Weights of a small transformer language model.
Size: 11 layers, 3 heads of 128 (1 for keys and values), MLP 1920 GELU, vocabulary 4096, 22.1M parameters.
Architecture: LayerNorm before each block, rotary positions, no biases in attention or MLP, tied embeddings, attention and MLP in parallel.
Training: a variant of Adam for these matrices, 5589 steps.
Each number is 128 + 32 x the weight over its row's rms, rounded and kept within 0 to 255. Layers, rows and columns count from 0. Numbers have three digits each. The size before them is the row's rms in percent of the matrix's.

# layer 4 MLP up, 1920x384, rms 0.0397, rows 1357-1406, columns 128-191
095:142135119073126145166156149036179143094154137168152171072184086139111090110127138100149054144171169127115111108078100107124105160121098130141155140123098142129128155135137098200079106169112143
100:130138128134172146135137121128095116133151152176079179120135105099096158107124171125101099111148096147128091114121155101181155115166127146175116115151145143170081113155185155101139141103226206
096:177075076153158109123112150113112138162131098155050185164145072104113129133126113135134116114096070013125174110110123133165164161115106117176178083146154146074167102165134158122137142155137162
098:116105165121136099147154109161169118170158110119139076149111074108129188183146117078137107132174091136119162133123128174098156121112150139141133166047123103160067139152103157086100150157106112
105:118097120078114126091118107129109143168147159154138112146124081074131145154154090157091101136127095130129182084142131144117135125139097158136122150123104063138102105136178129132130184122166097
100:184133114087125085142172125129107152140112148087132147138126125073141131149105119109115135145140107123140105065130095149042123182098095089145083171154143128088105104123101159093160136152090090
102:133102171126061154113087160174156147138193130100084137090174149082092117125198094123113125133152162139157127130135111133074140106121174093119132100171167090087172092160106146134116104115128168
093:152077138146140194113163109106174084079151124079132139098110174123178075071173095158094117134147056143166136128187081086123116123136115131150135163206135143152109102121108142135144130087121096
109:136091153079060119085176121134144161103121161131099128055155112129098140153116110180120146123112116143183164118190142082119168162111139107083067151119139119067103163138076138025167131070122196
098:101084072103122137163110133147135125101113108105142168103185095141100139180142072188074177129139124119177124134099164150134133133117081118156111146135127183160150097129121155180184164102090090
101:148147160054113109089157168066118066166177180096154196131126106147081122175114157098159119160123097081111185123081126098104134119100155143122163103140153127145162106113134133092091200100091132
101:147176130138135125138116160016126142179127114111071145117140092091124139143101185120120097082119173094139123142143133192070122140141111238163139191132068112084168139044136104096150131151158110
097:101161101120125101075105187091127136209179126140156141136124167098094096128133192086149160114097128142122139120117128056154108097141109169133108093083139154110143159176141203139188100089080151
096:129148146066128128124132145165103175209136133133110120153152119126088109172147069087068154124174081069134111113086083148094152184137089164120069113152168115076138118113070181173089074144149124
083:119114159155153180125126142107118125089132125125038112159112163104103152107103167162115181187175110151125120150103177116130080151157084176106090128123146166120118125053125107157132159135106217
101:105158143175159118182143112091109142115129150137131170114188157065111096118112144115081126151168147124180133118110127063140101140142146198223089145124128179168160083150092133116146111229096127
094:173124100122121141114221098123159120150138120152100110042120064143142149049125125142085119102160192149128172141094091182150148144089078040111103108114121204208136120115096184069103153132153125
094:115160132110136211141155144143069125170146120145093167110126092131105131131196120110159104101181113108146185130117124162142087102165096097124125104055083125137201088092124140093050143092204133
099:160110159100155107125103189068121111139130121149077139166136099148134081134130120160073147112121117119184116130164160182060111097147160153185110170142132145129115096141049145087091173115167168
099:054122082139120167105155123150142148172113136150089112137108111121122167160203107117117063142146140145155142131133064133180123119148084105188160060131128165088159112173128175134123140156132114
100:113037106134100102126111142092130168151115158198163112146125084103065196158086136101124144143137163131079180095137057134122110134117047129122122169171114164138123106195117184102109153075141145
107:144090145097086121121128117166131157136151116115104144106229148143051104135114133168124133060090171059158167154143147152135104194119070151207107143146114073131138125128115112135173147117164166
078:115154092062119107122058160121139122133111114088097121115101119105156134110120142153112142116145137152190132127134080118128176191131108096121164108134094185100117150133131129040189219129156147
097:155118110109115167100161096176087164156049133130124190127129083073113084119107075130164108183108174054101194124103120150108081139120127171111112100125117138187103061110136172129172119058091111
105:109107146133139108095145112154184104168122133070088132082131124061162102149141105109068131156171146173208132166099103116174166122131164096191134093160092099077152119114080191125105148104164137
101:145071166115142165084099106138039136113196100138091120142166090096087137099160123140098104133192141115114132063084114098117112156094087184143186087127114161137152110143095065128081153147126131
105:127126125161120214128101188113113055171136208204108118127188089116177098161094142110140057109145153125145135115152152137141142075107103096132153091115081155121076131169160126144183096094090080
093:146165178118149139124143107138131185128095080129132168118183122119116136105119171180090102093178120148081159098063083162191183104116183163139132199137199134101124074095163110168148119082151062
106:109135127129148187107176113146136180125117196163169127100125159144106213163121138171079103196172167116169131135063158167130175148122081119089149143143139141191121149190103138090088103173127163
100:164173120106191109144155100159117059088111130083142185127122114082105121082158109148105089103158076166204086112126114082110100083101147132145114119121101115115063160117050140163128107145140167
096:149061186095160165144168135101142100121168153162125125146119173097117128190167064157107053133162125129130115131163121142150174173144130129107112099150116147139101167123110160150148140163124122
102:114052165118157113077132118170112145161148089147094122137137120101123125102111137167119102090163091124129181089157132103120114096111115127178104087134152157058130161116129188176134216152152081
098:064093110146125080127180101142163142096094152096101125077188118175208126142152099098120101139162081125106105178056133174168160143131124166115133109117148141130117069134121171113065140124168114
103:151105136128118114086151171128110093124219102179107194080105127141087157155166121081115171091154139150165156068121119093085180160125066102140143118089068164138122086107057222178117138105182084
101:123119148083144173118133087079142177123116117121085083152129133158074106157090130149099118102179121205163103098141042128114136153179111133162095081134123155162116118108147121108135094127174130
100:150131157071111114123124160063152171114158170162090118147143115099033089148120197150145101138143145150123155167131101121135120165110119165119127084158160114130143083116116134114079175124121160
104:158085148069131161137149152180105113038141143162094091158201129116110163195163140073065148114138149119179089057118104126112140113102114127094125085127124135109158157159127126128153187167181146
107:138158137103066089152115124091095165118196123120130115114139088151110168106172109179115139079138097143127172115143171127107130142099136108162071107114178123172153098109121145123164079078146153
100:189132176163123123162189146071146112078125107165132175080116125107122113103131101140074131062128169110125074178126120140123165152118066143096070184157166163167083139114133116123156149171167156
102:114119095150150125166114118093087106135075069089106113094123114079185104126147110137045118145133111074150176153123179152154108100120148159201158084145133101120108159099051142105180119099208149
104:129166177117143182187103077100155174115044117071120152108068159132110143123141124124114058075111158135189164071099088104117138118128148166103129075151125083128167133155135114153070157126069117
100:153113088128160132105127145072114073115196188130145110126145131117119161107150171180118161109157117123143138108068153144017141169121068148148096148125152129089111094134088145150122147082130200
094:191120147107111112148130208116112202136156170115099185066135124096143098086144127138103105172122082113113135110150099162078144084124173208185153118092124170084088104097126152107135112151121151
087:105126136225136137133070109105103169112130096123116080107088170139124150133133081125119051145127101152186160091166153093141178167081144160132095133153142146144139079136113133174105093161118165
096:151118118144078104134108090146111074078135151142085144132112112124059116163115134167110140127151128140155141123087139126102160134088138136126124168174148209146120119178109158102172081144118087
099:154148090091165131150122125087100129142175172148118124100202120179143143084172108100135125130144176088159096136064101117144123223131143084161116124163106150181127087118131136134122143079096131
099:148146173124149154099139127190139067118114145094084174177110140071057097138132089164107137133167170125152101141126113025094147112121130094109112169068150147052132153135094134092101119177217081
106:148123100088139116091123128125137188135137112112101107103140089147136112123163108213118133126125156174095127127137133142158120145116156094187110162092081177151104170171174136161110100086126118
103:153138120137172077133129130143068149064191110110133174081123093108122156121134180098104140155143062096130176143140099148093139089101121115118184044148079148106087089173147131096195174139067147
089:120144124076075073038175108126115152149136138125103133182141128145103085176149102151141104133144131113149171147117075108109112132102094112200140130224174173093098118165109113147092157136101088
# layer 4 MLP down (transposed), 1920x384, rms 0.0284, rows 1357-1406, columns 128-191
093:101061176151154140111099085174142167145148088146076127126061103163162124103110160119092112142142174105089163133113095151107115121139144116148109144178177145146078197134112192093145092131135143
096:102174112135085159148124162132096081167139162143155110108125124158163151156065101100069131160140162150128112149082164159178171143118059177202120144129115147142124151119123149106119155152152089
094:014096147078082102150121086133130145060071079140158147095086135191118106122136142175180137141112152121116137060138130134081102106100168135118117158120101158149149115071109132116068147100122156
095:173169151136086144051180121166143114098144129154138169102137124107128121180159175132116117081111134147135145109124121114164146118107107115127125091092130103178131165145138140106146154145142182
096:099103181100108157170125139160070134131096129167123165146143104144099157067156108136180157142137143109090145123128149102202099102142106126117141097115106150147159148071166126084137150156109167
107:132096185175084085098069070119105130172202060103103167108137110108077134098131107104127134076162176067102117138150180099076140088090124138047123174085068165143118140091116110096107130084116100
101:154154113188148153123160131135109116141072143110133131083125129134105172169134123126173119161151112158172171108144108111114147087170077058156144121091200040136110129128121115131110089139168118
101:173136124128059115111160117104135156151189154126188059081183153166112093114167089118190137134116151160118119130120097120122114160119151191144130144111112079201087145170092110090089115108112110
110:146174166140099089145136105107150087192091128082137136125143125136112131061110019058097115186139099117089158084156169116123131121134151149122111156183141145181161140047125131131108129153140113
103:129158166124117183133081109131110074177095117073144105188119174170128086132137175182150128140131153137097154162134158152129118158138154180101158147064182098118109109113192178149139141164140122
089:119104101139100115156161124177132108127094113133109085146129176107170143184142135143194159127113109091140059183153084089126136133080172119130166166168224117133086155086180178129204098146151139
096:073078091099077094121076095124145178129136123102157158153161150171143102088103169083146127168170176055123151101074100123162126184191144140160146104109131177163078144095172101104115078196100138
096:102120128149126191117094174092147127148126064140114086132170149153104142126134128055119137105113150097109130132137151102143136118133142087125194125096110159094096188128130087181099126152163117
091:123086136132159145129123201104157085111042169142162155083171110102087142174123110206109182096118086131109127106144104212183134137145136155139156112082120127116158151117148089124127102125085102
091:153136117109138098131126154131164124143143164187155108101107117126087145093165130159077166126163168150089161114077143105095093112194152107114115100177078136151092118168185126119133090162159083
091:038085156102099058095109104159177146145138144153103149115174130137131135115134106129152172167122150175075167124140145135072119126092184116129143179120092124126141153116165141073103160095091140
100:182149084119117147086181119162124068130184088147108113170176132101171087108160189110163127079096163119063148121077156167114183090147130123152095071179079110157156123136084150178146104125093078
086:163158082140114113141160146135135133097058159140142172110149153170113139226093140094061123128116059125125089140038114134118149056084113103163130125120162188141135118141170136132099090135105053
095:073122146165108085056106154040086139148139125112092171126179107186150102118110092084136063095144174125109157106155176130147141215127145185144155111120173100133058142114116169112192128192120128
098:098082173152149034124112173123108158095131093094123111116161130105169121132123127151129156121125122096124191107113073071097158163131097115116134125091090165163135134119120102145156143128107142
100:125099128168086149130071081142170116160120196136113057121089161127076170109155138174143161146170111075126157128126125148173146143134180188062145141094124135113149131124140145118123156107144133
102:188135129158089167124112187112094136109143155126121113117161095166129155087126161105083137151085125152129122100170142132114119119118129151119153028147160088171099122121114109147125147115101080
088:084119151108093123120190089097079135112164110098137139211139130077150131099171172123122114097125231127080091145078130120134104071124056145181116106167076119128096116158156111163096115106123135
090:152183090202116108158120180104161143116159087104158089092104143143155139062125150185108111114062133078066119137094142165123123112156116137103112092115105176121178120137117107139116143095148136
109:071140104135129126094119100132095143170143151138117165087056075146150129102163083149112109129124072175149115130090134132094142076161108160135116101112163115098107168123095106111119164077130161
101:151078140130114112161156137185074166163117094153125149164119127134155080134159198138168096096166133140121112121072171184127176116100172131116144182114175104106073185055154126121109096149126104
101:120134144164149078149123104148161141109077118050111103130150144186142144091122062120153108114115081148124119110126121162096168176189145098123081124172192111148146122076116081097130097096129180
090:130116138152095143112124168171097112114107127124126127138125162103149165144161100099214119137121141179084135131036142112117135160121159147126179094078129137127110121142114121158131109143104124
107:136120136121100118146112113148106074156076149131147155148132052101125098149111075136120105113098114072157148123028119148109145158103089072113136116184106141061121171035096087149163157088115117
095:099129149153127159127151116117116131141089168112070166124155102106124115139156117096128149086132151148155154156097110146088104162132111143138112192159134125158173075130149109115154109132159118
094:152106089093145127167113117105154159132111087114164138076083141156151138099133141177131171104139094165096115164097143108092102159154149155091146119129125139172183112181155137163113147154189139
095:209072124105132163118138174161129074129118115156117147112181127043113102163164178154126131117163106103181138166064087096144129137164173144145153128150085087119156110095129120118182140105105130
098:112132132139122136165141135081085132132171097128117131141186145131099107095091101158140101124128129207093050112137155180038151143151121074150182173100119115188180060123149137166104137142150133
106:118152075161089201104101103154124114172056084131115114121088154154125085126129097161132179000198088139173133166116172192110124063093159144162075134086125088112106103119169127136208131140107123
096:107161138121192101111094107028170135143111116093095089129130167120114109142153087149136192134100184215101196092098079148135150106088084147110130110155105164156166093148106128123141147148127134
104:159119131052088235127114152132067114148109126157096132119128136108135042184132141145210154124064147136141154135115134156167165138121061074109131112158136108138050102108089106137104155167100066
094:188069126148117128122131142139096139169097084144095111165060112127141128102153095188185185115071117057144081105102135076152125081135180182103151115079108115072128107121146134099157096129102140
109:157179069122120124099117110129089136127185128141142136089140086130126134090125118117122151157121143152186151175138093127108111190073154129169100128141205147103083150129166156138169122112125096
102:168104148110131120144126150112132134163097151161139128234169157118100102135132096194205165086138188078079146108107148116140171171111157172124137128186110126113112166119123111131144125125082131
105:120156154137134096100166110168087087126115223094083150089115161091127100171148104115086108167134120118184096106161154137132131154084113130085072193128137101117105119118136111141159135070128136
113:114147100131165141084112092130129112148117166131173103087147199156145105127118102178108135138159116113146094153069174149090159176108136194110091161175178099155110123091118131112158072110120106
104:118102134110065147141136159138109124117105115118176155091144114087170105052114109158142166153088157118077093121134197091101150092096100088112117168175126117126111054150098154152073070114089156
088:161162102149128137105123149154125078134082103171144187123159175162125168045108154152151115108090155160136144137158132117113088162115156161050108176106082111132137159094130081144100131174161104
094:186119099142140149032167152109108149156084184211120149158186090106155111107094110149157198065143174100096138070124131134149124119105164164148157125119129153164170153157174136098118149122123080
096:096121136171137161121176121110129163131122098163144146122176086077122093162144066095095140155111126125040171134173113074112154103092169147089136126150152141165100116119114121139110178146111142
085:138102078163134076116111142159108091069158118160135105163154155106115206150124099136151140101116181164107064130084101102086125085117135083114085094164121165113138107066158149143111131176207109
104:187125077081110120144083110151167071148140117151136178124124092112138087137105169150101162136165124137095095110093122145128146082073107096160132118136101108163068087109121062163111193146171082
114:134137129112099118168135191097127116127108140080131173125150127107070204150113105082129095069138090042147107153159087148092149161059109087100061147146105136105137131099162206122145157159136143
111:068118102103134147136154112098180108121133217162119196115123130077085090106130143126177150178072152142140115105136131107060163151125087097112047143127098110164153097163106095093118078073127071
088:069144106148190140155102181123191101091123145095161155120093125157121140169147172140095127096106125155176098106184131151067071091158149093130087119097176103116111098091151144062088141118116122